Part of a small language model's weights: 9 layers.
Each number is 128 + 32 x the weight over its row's rms, rounded and kept within 0 to 255. Layers, rows and columns count from 0. The size above them is the row's rms in percent of the matrix's.

# layer 3 MLP down (transposed), 2560x512, rms 0.0599, rows 942-966, columns 448-511
size [103 106  91 103  95  98 128  85  96  94  97 102 105 101  98  97  96  85  87 107  91  98 109 105  98]
[[118  90 125 112 134 106 131 113 132 105  49 117 200 155 152 106 153 114 157 154 125 158 176 116 192  75 117 156 117 160 107 110  78 137 132 154 134 157 124 117 108  77 109 131 102 132 113 185  86 137  82 123 139 162 151 101 130 104 193 136 168 115 102 106]
 [104 117 123 127 100 103 140  98 172  71 129 132 189  60  55 132 127 130 168 117 146 179 113 142 141 140  68 151 137 112  58 123 105 154 189 175 149 137 132 130 133  69  86 178 139 134 106 121 141  96  90 135 139 102 158 114 120 138 140  80 150  77 110 139]
 [156  89  97 125  77 134 140 105 170 109 169 139 130 176  94 117 190 138 149 153 117 190 151 150 110 113 116 132 121 128  98 132 212  59  92 132 146 126  96 120  91 105  93 135 163 135  68 198 137 102  80 160 128 120 103 164 151 110 206  87 180 117 152 132]
 [150 150 112 106 150 163 134 135 150 131 154 176  94 106 178 166 159 123 112  98 158  16 122 103  80 124 160 115  93 107 165 115 131 193 111 168  80  75 156 141 104 158 142 144 126  69 117 134 125 145 138  87  68 145 141 152 146  98  50 144 103  40 148 134]
 [ 97 150 124  79 114 125 161 129 142 167 115 172 143 134 137 174 109 179 123 140 116 142 141 138 139 139 110  92 108  20  79 187 103  99 133 165 123 168 141 110 136 183  99 164 111 131 126 145 132  85 125  83 137 112 166 147 161 157 136 162 144 123 141 101]
 [142 120 182 114 177 128  77 126 101  30 127 123 147  18 108 135 137 154 197 159  76  62 109 144 113 132 225 171 126 116 139 123 117 105 128 145 141 142 115 150  68 178 163 119 129  87 152  73 178 152 138 176 143 122 122  62  74 141  51 118 142 146 159 136]
 [102  95 109 115 175 164 128  93  46 117  94 127 113 132 112 200 153 103 140 142 149 123 143 133 182 102 183  23 166 167 157 121 109  72 129 149 129 177  91 131 166 137 196  55 184 105 104 100 123 102 142  83  97  76 118 185 161 142 111 179 105 137 164  88]
 [163 161 103 107  47 186  73 113  65 111 150 137 157 138 119 140 100 123 147 146 124 163 109 146  95 153 220 134  99 146 132 147  85 114 166 163 141 153 135  78  77  85 139 147 136 114  63 110 165 117 110 170 153 136 102  62 113 113  93 137 117 185 126 152]
 [144  96 167 128 199 101 147 153 111 116 106 124 151 201  56 135 150 150 115 206 139 138 107  78 157 163 137  99 131 130 143 160 135 125 151 183 105 152 119 188 105 169  89  91 124 116 170  81  95  44 140 104 100 112 172 109 134 129 101 104 101 125 122 108]
 [117 139 161 101  57 138 105 156 128 210  93  97 102 124 134 128 101 151 159 145 104 141 153 146 175 109  88 143 111 156 103 155 159 139 103 129 140  89 166  39  93 189 107 118  85 171 109 121 115 150 149 122 189 111 111  95  82 118 122 163 171 187 143 207]
 [107 155 108 151 160 180 102 155 152 160  80 121  64  80 129  88 107 107 132  99 141 155 128 148 175 109 173  91 107 110 149 136 134 132 123 175 141 135 155 137 115 107  60 181 113 130  83 128 128 148 141 124 104 144 102  89 102 129 179 120 146 191 149 186]
 [136 135  75 106 102 152 127 143 166 141 132 136 101  89 119 186 181  63 127 155 154 135 122 103  72 125 143 161 143 131 117 117 180  91  97 108 103 119 150 101 151 136 164 138 139 160 119 147 154 102 112 171  93 108 182 138 106  88  17 153  85 153 130 146]
 [144 123 179 220 132 167 122 119 145 123 156 108 126  91  91 119 166 107 117 128 163 126 141 121  90 140 122 171 119 129 122 176 157 143 153 149 149 139  81 111  51 145  95 140 130 110 125 172 155 123 132 116 171 157 129  91 165 174  86 126  75 135 133  99]
 [167 189 101 139 123 147 130 115 179  94 165 165 137 150 142 104 146  62 128 121 146 161 180 134 111  97 174 106 123 109 110 167 143 142  49 103 132 137 101 100 102 127 186 119 206  73 128 160 142 101 100 171  98 141  95 107 138 175 145 121 175 109 129 114]
 [128 194 127 146  94  77 222 115 151 141 118  80  91 108 124 147 147 151 108  87 116 103 156 150  80 109 111 154 103 173 147 158 120 150 108 126 104 127 152 108  78  81 139 175  79 102 132 125 137 149 158 141 141  60 180 107  81 109 143 118 152 171 121 125]
 [104 113  92  94 161  99 163  88  75  80 108 128 142 125 120 131  68 175  81 136  72 181 181 141  76 132 130 165 110 115 160 113 177 150  98 136 115 108 119  52 160 122  99 125 111 147 127 108 209 165 161 119 165  73 100 117 130 134 135  92  77 158 125 194]
 [ 74 120 120 149  92  90 135  71 152  63 166  89 154 131  79  98 125 118  86 129 123 127 138 107 119 136 157 127 100 145  65 152 145 118  84  86 118 109 173 112 116 107 167 108 165 169  91 159 153 110 151 207 153 190  40 130 157 169 187 179 167 136 112 106]
 [114 141 164 181 116 139 113 135  79 136  79 110 148  94  85 155 160  82 148 147  89 112  91 172 177 117 125 181 116  95 178 124 104 149  84 115 177 145 148 148 152  80 120 112 109 154 159  94 107 128 153 163 119 133 138 124  95  62 175 163  84 186  99 119]
 [168 146 128 149  95 127  80 104 120 153 133 144 197 137  90 134  92 172 120  57 139 153  92 159  91 118 164 113 126 148 182 141  85  49 153 159 162 142  68 148  84 100  84  86  86 172  87 119 162 107 141 134 133 146 139 139  86 117 231 135  73  94 102 109]
 [123 184 169 118  74 152 140 143 171  75 135 108 128 151 167 171 167 116 171 148 128 159 149 145  54 129 137 130 128 100 152  74 137 122 116 178 152 112 120 157 151 133 132 122  94 136 100 135 106 199 145 133 126 186 104 120 109 128  55 113  66  52 228  78]
 [163 135 120 119 112 177 145 145 114 100  82 117 137 154  91 172 115 128 122 115  83 163  76  82 101  98 132 128 128 115  85 136 139 136 134 149 140 152 141  98 149 105  88 127 109 119 122  96 104 151 133 149 162 167 143 112 126 166 150  64 130 122  81 164]
 [ 88  78 117 145 175 126 131 140 160 174 190 175 126 101 154 132 107 133 108 168 152 152 157  82 148 129 130 114 168 116 129 167 131 145  97 142 149 136  90  87 128 137 125 122 128 112 100 144  95 110  29 131  92  87 136 116 112 174 118  95 200 171 182 115]
 [137 160  86 142 138  95 159  81 171 138 150  81 143 168 140  99 155 130  75  96 118 126 184 147 136 149 213 120 143 172 135 131  75 155 118  84 185 149 141 168 140 119 167 136 100 121 156 108 151 145 178  98  83 129 136 138  99  93  40 147 116 107 152  98]
 [115 142 138  83 176 127 139 144 145 145 110 156 154 177 104 128 135 125 158 127 123 114 107 191 105 124 182 137 114 110 129  98 105 147 116 109  88  75  93 130 141 137 134  75 116 161 154 121 147 131 147 118  77  86 102 121 102 151  99 124 167 174  59  84]
 [101  91 128 114  75 117 102 144 109 168 165 124  95 154 138 187 147 187 139 174  89 168 145 148 111 132 162  90 196  38 120 113 108  88 122 134 221 127 128 122 122 153 136 147 193 150 110 128 102 115 144 114 120 125  78 205 125 113 109  96 119 131 138 116]]
# layer 3 MLP up, 2560x512, rms 0.068, rows 943-966, columns 448-511
size [103  88 101 100  99 124  91 102  98 101  94 100  93  98 100  96  83  83 112  96 101 109 110  96]
[[170  66 166 164 104 173 136 126 173 126 146 150  95  76 147 147  63 145 167 113 150 135 113 134 134 130 139 125 133 176  83 106 135  89 117 114 130  59 154 112  97  93 159 136 137 172 153  82 157 128 105 143 167  84 147 123 139 119 148  78 102  92 172  84]
 [109 156 141 163 119 137 113 119 124 152 140 109 117 105  94  85  90 121 110 160 148  55 121  77 111 156 155 115 122 144 192 168 147 178 145 116 115 113 105 108 136 117 153  89 137 204 155 108  42 101  98 157 112 125 106  88 143 138 138 118  82 173 115 134]
 [ 77 123  90 111 128 140  72 199 137 162 140 119 150 145 173 139  79 116 128  98 110  93  98 162 140  79 119  78 135 102 144  99 151 120 148 161 112  94 122 131 112 151 142 121 131 137 115 109 105 111  82 157  86  69 112 114 136  97 125 104 117 154  94 149]
 [100 108 176 119 111 133 118 127 152 221 104 181 161 137  69 199 152  91 162 159 138 176  80 171 129 155 107 146 173 202 133 134 106  96  76 134 117 126  92 104 100 156 131 170 157 161 120 113 137 128 113 111 151 170 152 160 101 176 158 136 182 157 161  90]
 [186 125 149 145 105 226 103 142 104 161 134 174 121 105  91 129 123 145 112 110 113 124 108 153 124  97 107 123 202 132 110 102  69  76 160 123 112 149  97 118 141 224 148 132 151 188 135 134 113 125 140  71  77  78 141 115  81 189 142 124 148  60 150 122]
 [101 122 149  56 112  81 147 161 144 112  75 136 116 173 115 140 166  93 135 144 112 113 129 111 174  71 115 133 156 122 141 168 177 132 107  80 143 137 167 147 131 143 146 141  98 102 100 105  84 113 191 102 129 135  91 180 121 145 127 111  76 141 120 125]
 [120 113  86 134 140 121  39 113 183 101  82 149 118  97 137  74  76  67 126 114 144 166 147  38 141 155 105 147 122 163  98 166 147  92  92 192 168 146 176 143 121 146 148 107 121 185 112 173 137 116 140 137 140 130 105 142  95 130 174 102 130  95 151 148]
 [148 103  91 154 105 103 121  71 156 148 126 143 118 133 134 135 140 108 147 140  79  98 176 168 134 144 148 163 162 113 105 155  79 169 157 136 124 112 180 166 107  65 128 150 136 189 156 135 113  87 114 101 167 155 151 109 123 117 167  83 109  81 108 114]
 [113 146 126 136 171 161 168  88 105  86  81 143 169 129 111 154 133 159 147 128  78 125 124 144  74  84 129 132 142 202 103 109 101 128 136 130  84 139  96 107 143 154 108 155 109 111 138  64 126 102 138 110 114 126 124  81 127 140 132 164 148  87 125 122]
 [136 110  79  89 116 128 137 152 129 153 164 138 176 126 111 134  95 149 110  95 164 162 155 119 132 159 220  45 112 111 107 194 174  99 151 175 139 127  90  45 140 163  94 115 170  94 133  97 141 146 134 206 120 137 116 122  96 134 128 118 114 106 121 128]
 [ 92 104  34 133 173 165  71 119 167 170 125 138  89 157 129 137 103 110 164 181 149 124 139 158 169 184 131 171  79 124 149 172 150 135 167 111 151  98 151  89 114 103 168 116 132 105  65  99 110 122 116 127 165 137 186 151 109 133 252 141 163 119 120 158]
 [148  90 155 121  97 123 125  74 157  98 157 142  83 149 159 198 123 137  88 128 133 143 138 202  77 144 130  97 133 167 121  83 136 113 101 123 122 123  64 127 162  93 175 128 119 130 173 129 148 154 129 144 129  93 113 176 135 194 126 217 187  60 174 129]
 [156 156 144 179 116 150 113 138  92 147 202 124 119 135   6  83 132 137 114 148 192 102 108 125 105 104 119  57  45 110 145 166 150 132 123  90 124  81 150 125 127 169 178  98 123 109  87 166 114 134 162 161 131 135  86 106 134 109 116 115 106 137 104  70]
 [122 145 156 147 168 146 130 113 177  87 142 151 156 109 136 190 160 141 141 138 123 128 115 190 121 109  82 116 124 107 129 141 118  90  91 126 133 144  91  86 130 183 166 166 119 118 155  57 165  99 181 154 178  77 148  78 108 135 166  61 121 103  80 115]
 [ 66 121 132  93 116 142 125 102 105 147 157 115 117 131 148 115 131  97 133 108 122 158 119 155 184 115 141  70 139 154  71 122 113 165  85  81 128 111 144 192 181 115 160 147 111 147 126 148  98 177 148 154 170 148 100  98 147 114 104 152  73 106 159 107]
 [123  98  71 109 137 190 168 136 119 132 135 139 151 203 140 163 129 123 145 128 161 148 120  94 108 183  93 114 131 108 119 105 131 120 137 217  92 151 160 196 168 164 200 113  73 105 109 141 145 155 101 117 130 156 130 172 121 106 201 158 107  67 120 128]
 [ 65 117 101  56 178 146  57 170 126 135 160 135 134 134 144 126 170 125 154 148 115 155 124 107 156  80 105 143 160 173 103 144 126 145 103 169 100  80 119 140 151  71 127 157 160 160 110 150 182  73 116  89 181 107 122 191 147 144 136 163 135 166 131 133]
 [134  70 185 100 114  81 191  93  99 143 177  89 149 128 167  58 139  95 128 115 122 119  89 103 103 147  92  97 109 153 109 157 117 168 146  92 109 147 155 100  95 167  98 178 126  91 111 149 142 128 130  94 121  96 166  92 140 128 174 102 138 108 122 109]
 [107 168 118 115 134 125 132 110 157 141 101  87  90  90 178 113 131 184 121 118 139 102 128 151 153  44 151 114 136  72 117 104 109 101  93 137 160  88  88 147 138 175 110 134 116 172  83 123 107 178 197 124 174 132 140  86 101 112 126  99  80  87 153  64]
 [125 144  96 155 152 131 119 177 109  79  58 149 118 137 128  99  68 146 150 184 101  89 121 136  98 149  92 142 165  92 108 202 177 135 157 160 151 198 161 110 137 128 114 155 134  88 130 160 114 118 111 172  97 171 121 147 137 135  89 147 102 154 100  92]
 [ 90 127 141  52 146 153 125  75 133 140 146 115 142 107 185 137 117 111 177 108 160 161 134  94 148 141 155 114 176 133 134 141 115 162 112 217 118 120 108 146 142 136 110 157 127 100  85 179 151  49 132 122 131 168 142  95 141 130 183 156 142 105  97 128]
 [155 151 184  88 183 102 129 144 135 146 141 122 162 116 161 114 176 115 102 105  93 125 159 108  88  83 125  76 128 171 143 131 156 105 139 172 118 125 132  96 132 182 135  97  99 133 156 104 113 160 156  78  58 125 156 157 116 116 115  67 186 104 149 126]
 [ 80 118 126 142 106 135  63 160 102 152  67 144 158 158  91  93 167 138 129 133 131 164 116 106 164 139  99 116 153 166 113 100 151 102 117 175 164  52 172 135  93 178 118 123  70 119 131 160 167 133  46 150 176  88  68 189 133 176 153 154 159 139  98  91]
 [ 82 106 110 155 105  57 177 190 117 176 140 141 156 126 136 106 116  93 114 114 200  91 112 157 183  81 118 108 158 147 130 205 124 142 163 114 200 135 145 142  67 139 130 133 131 173 129 220 112 158 115 138 162 107  94 163 140 142  53 114 113 167  92 117]]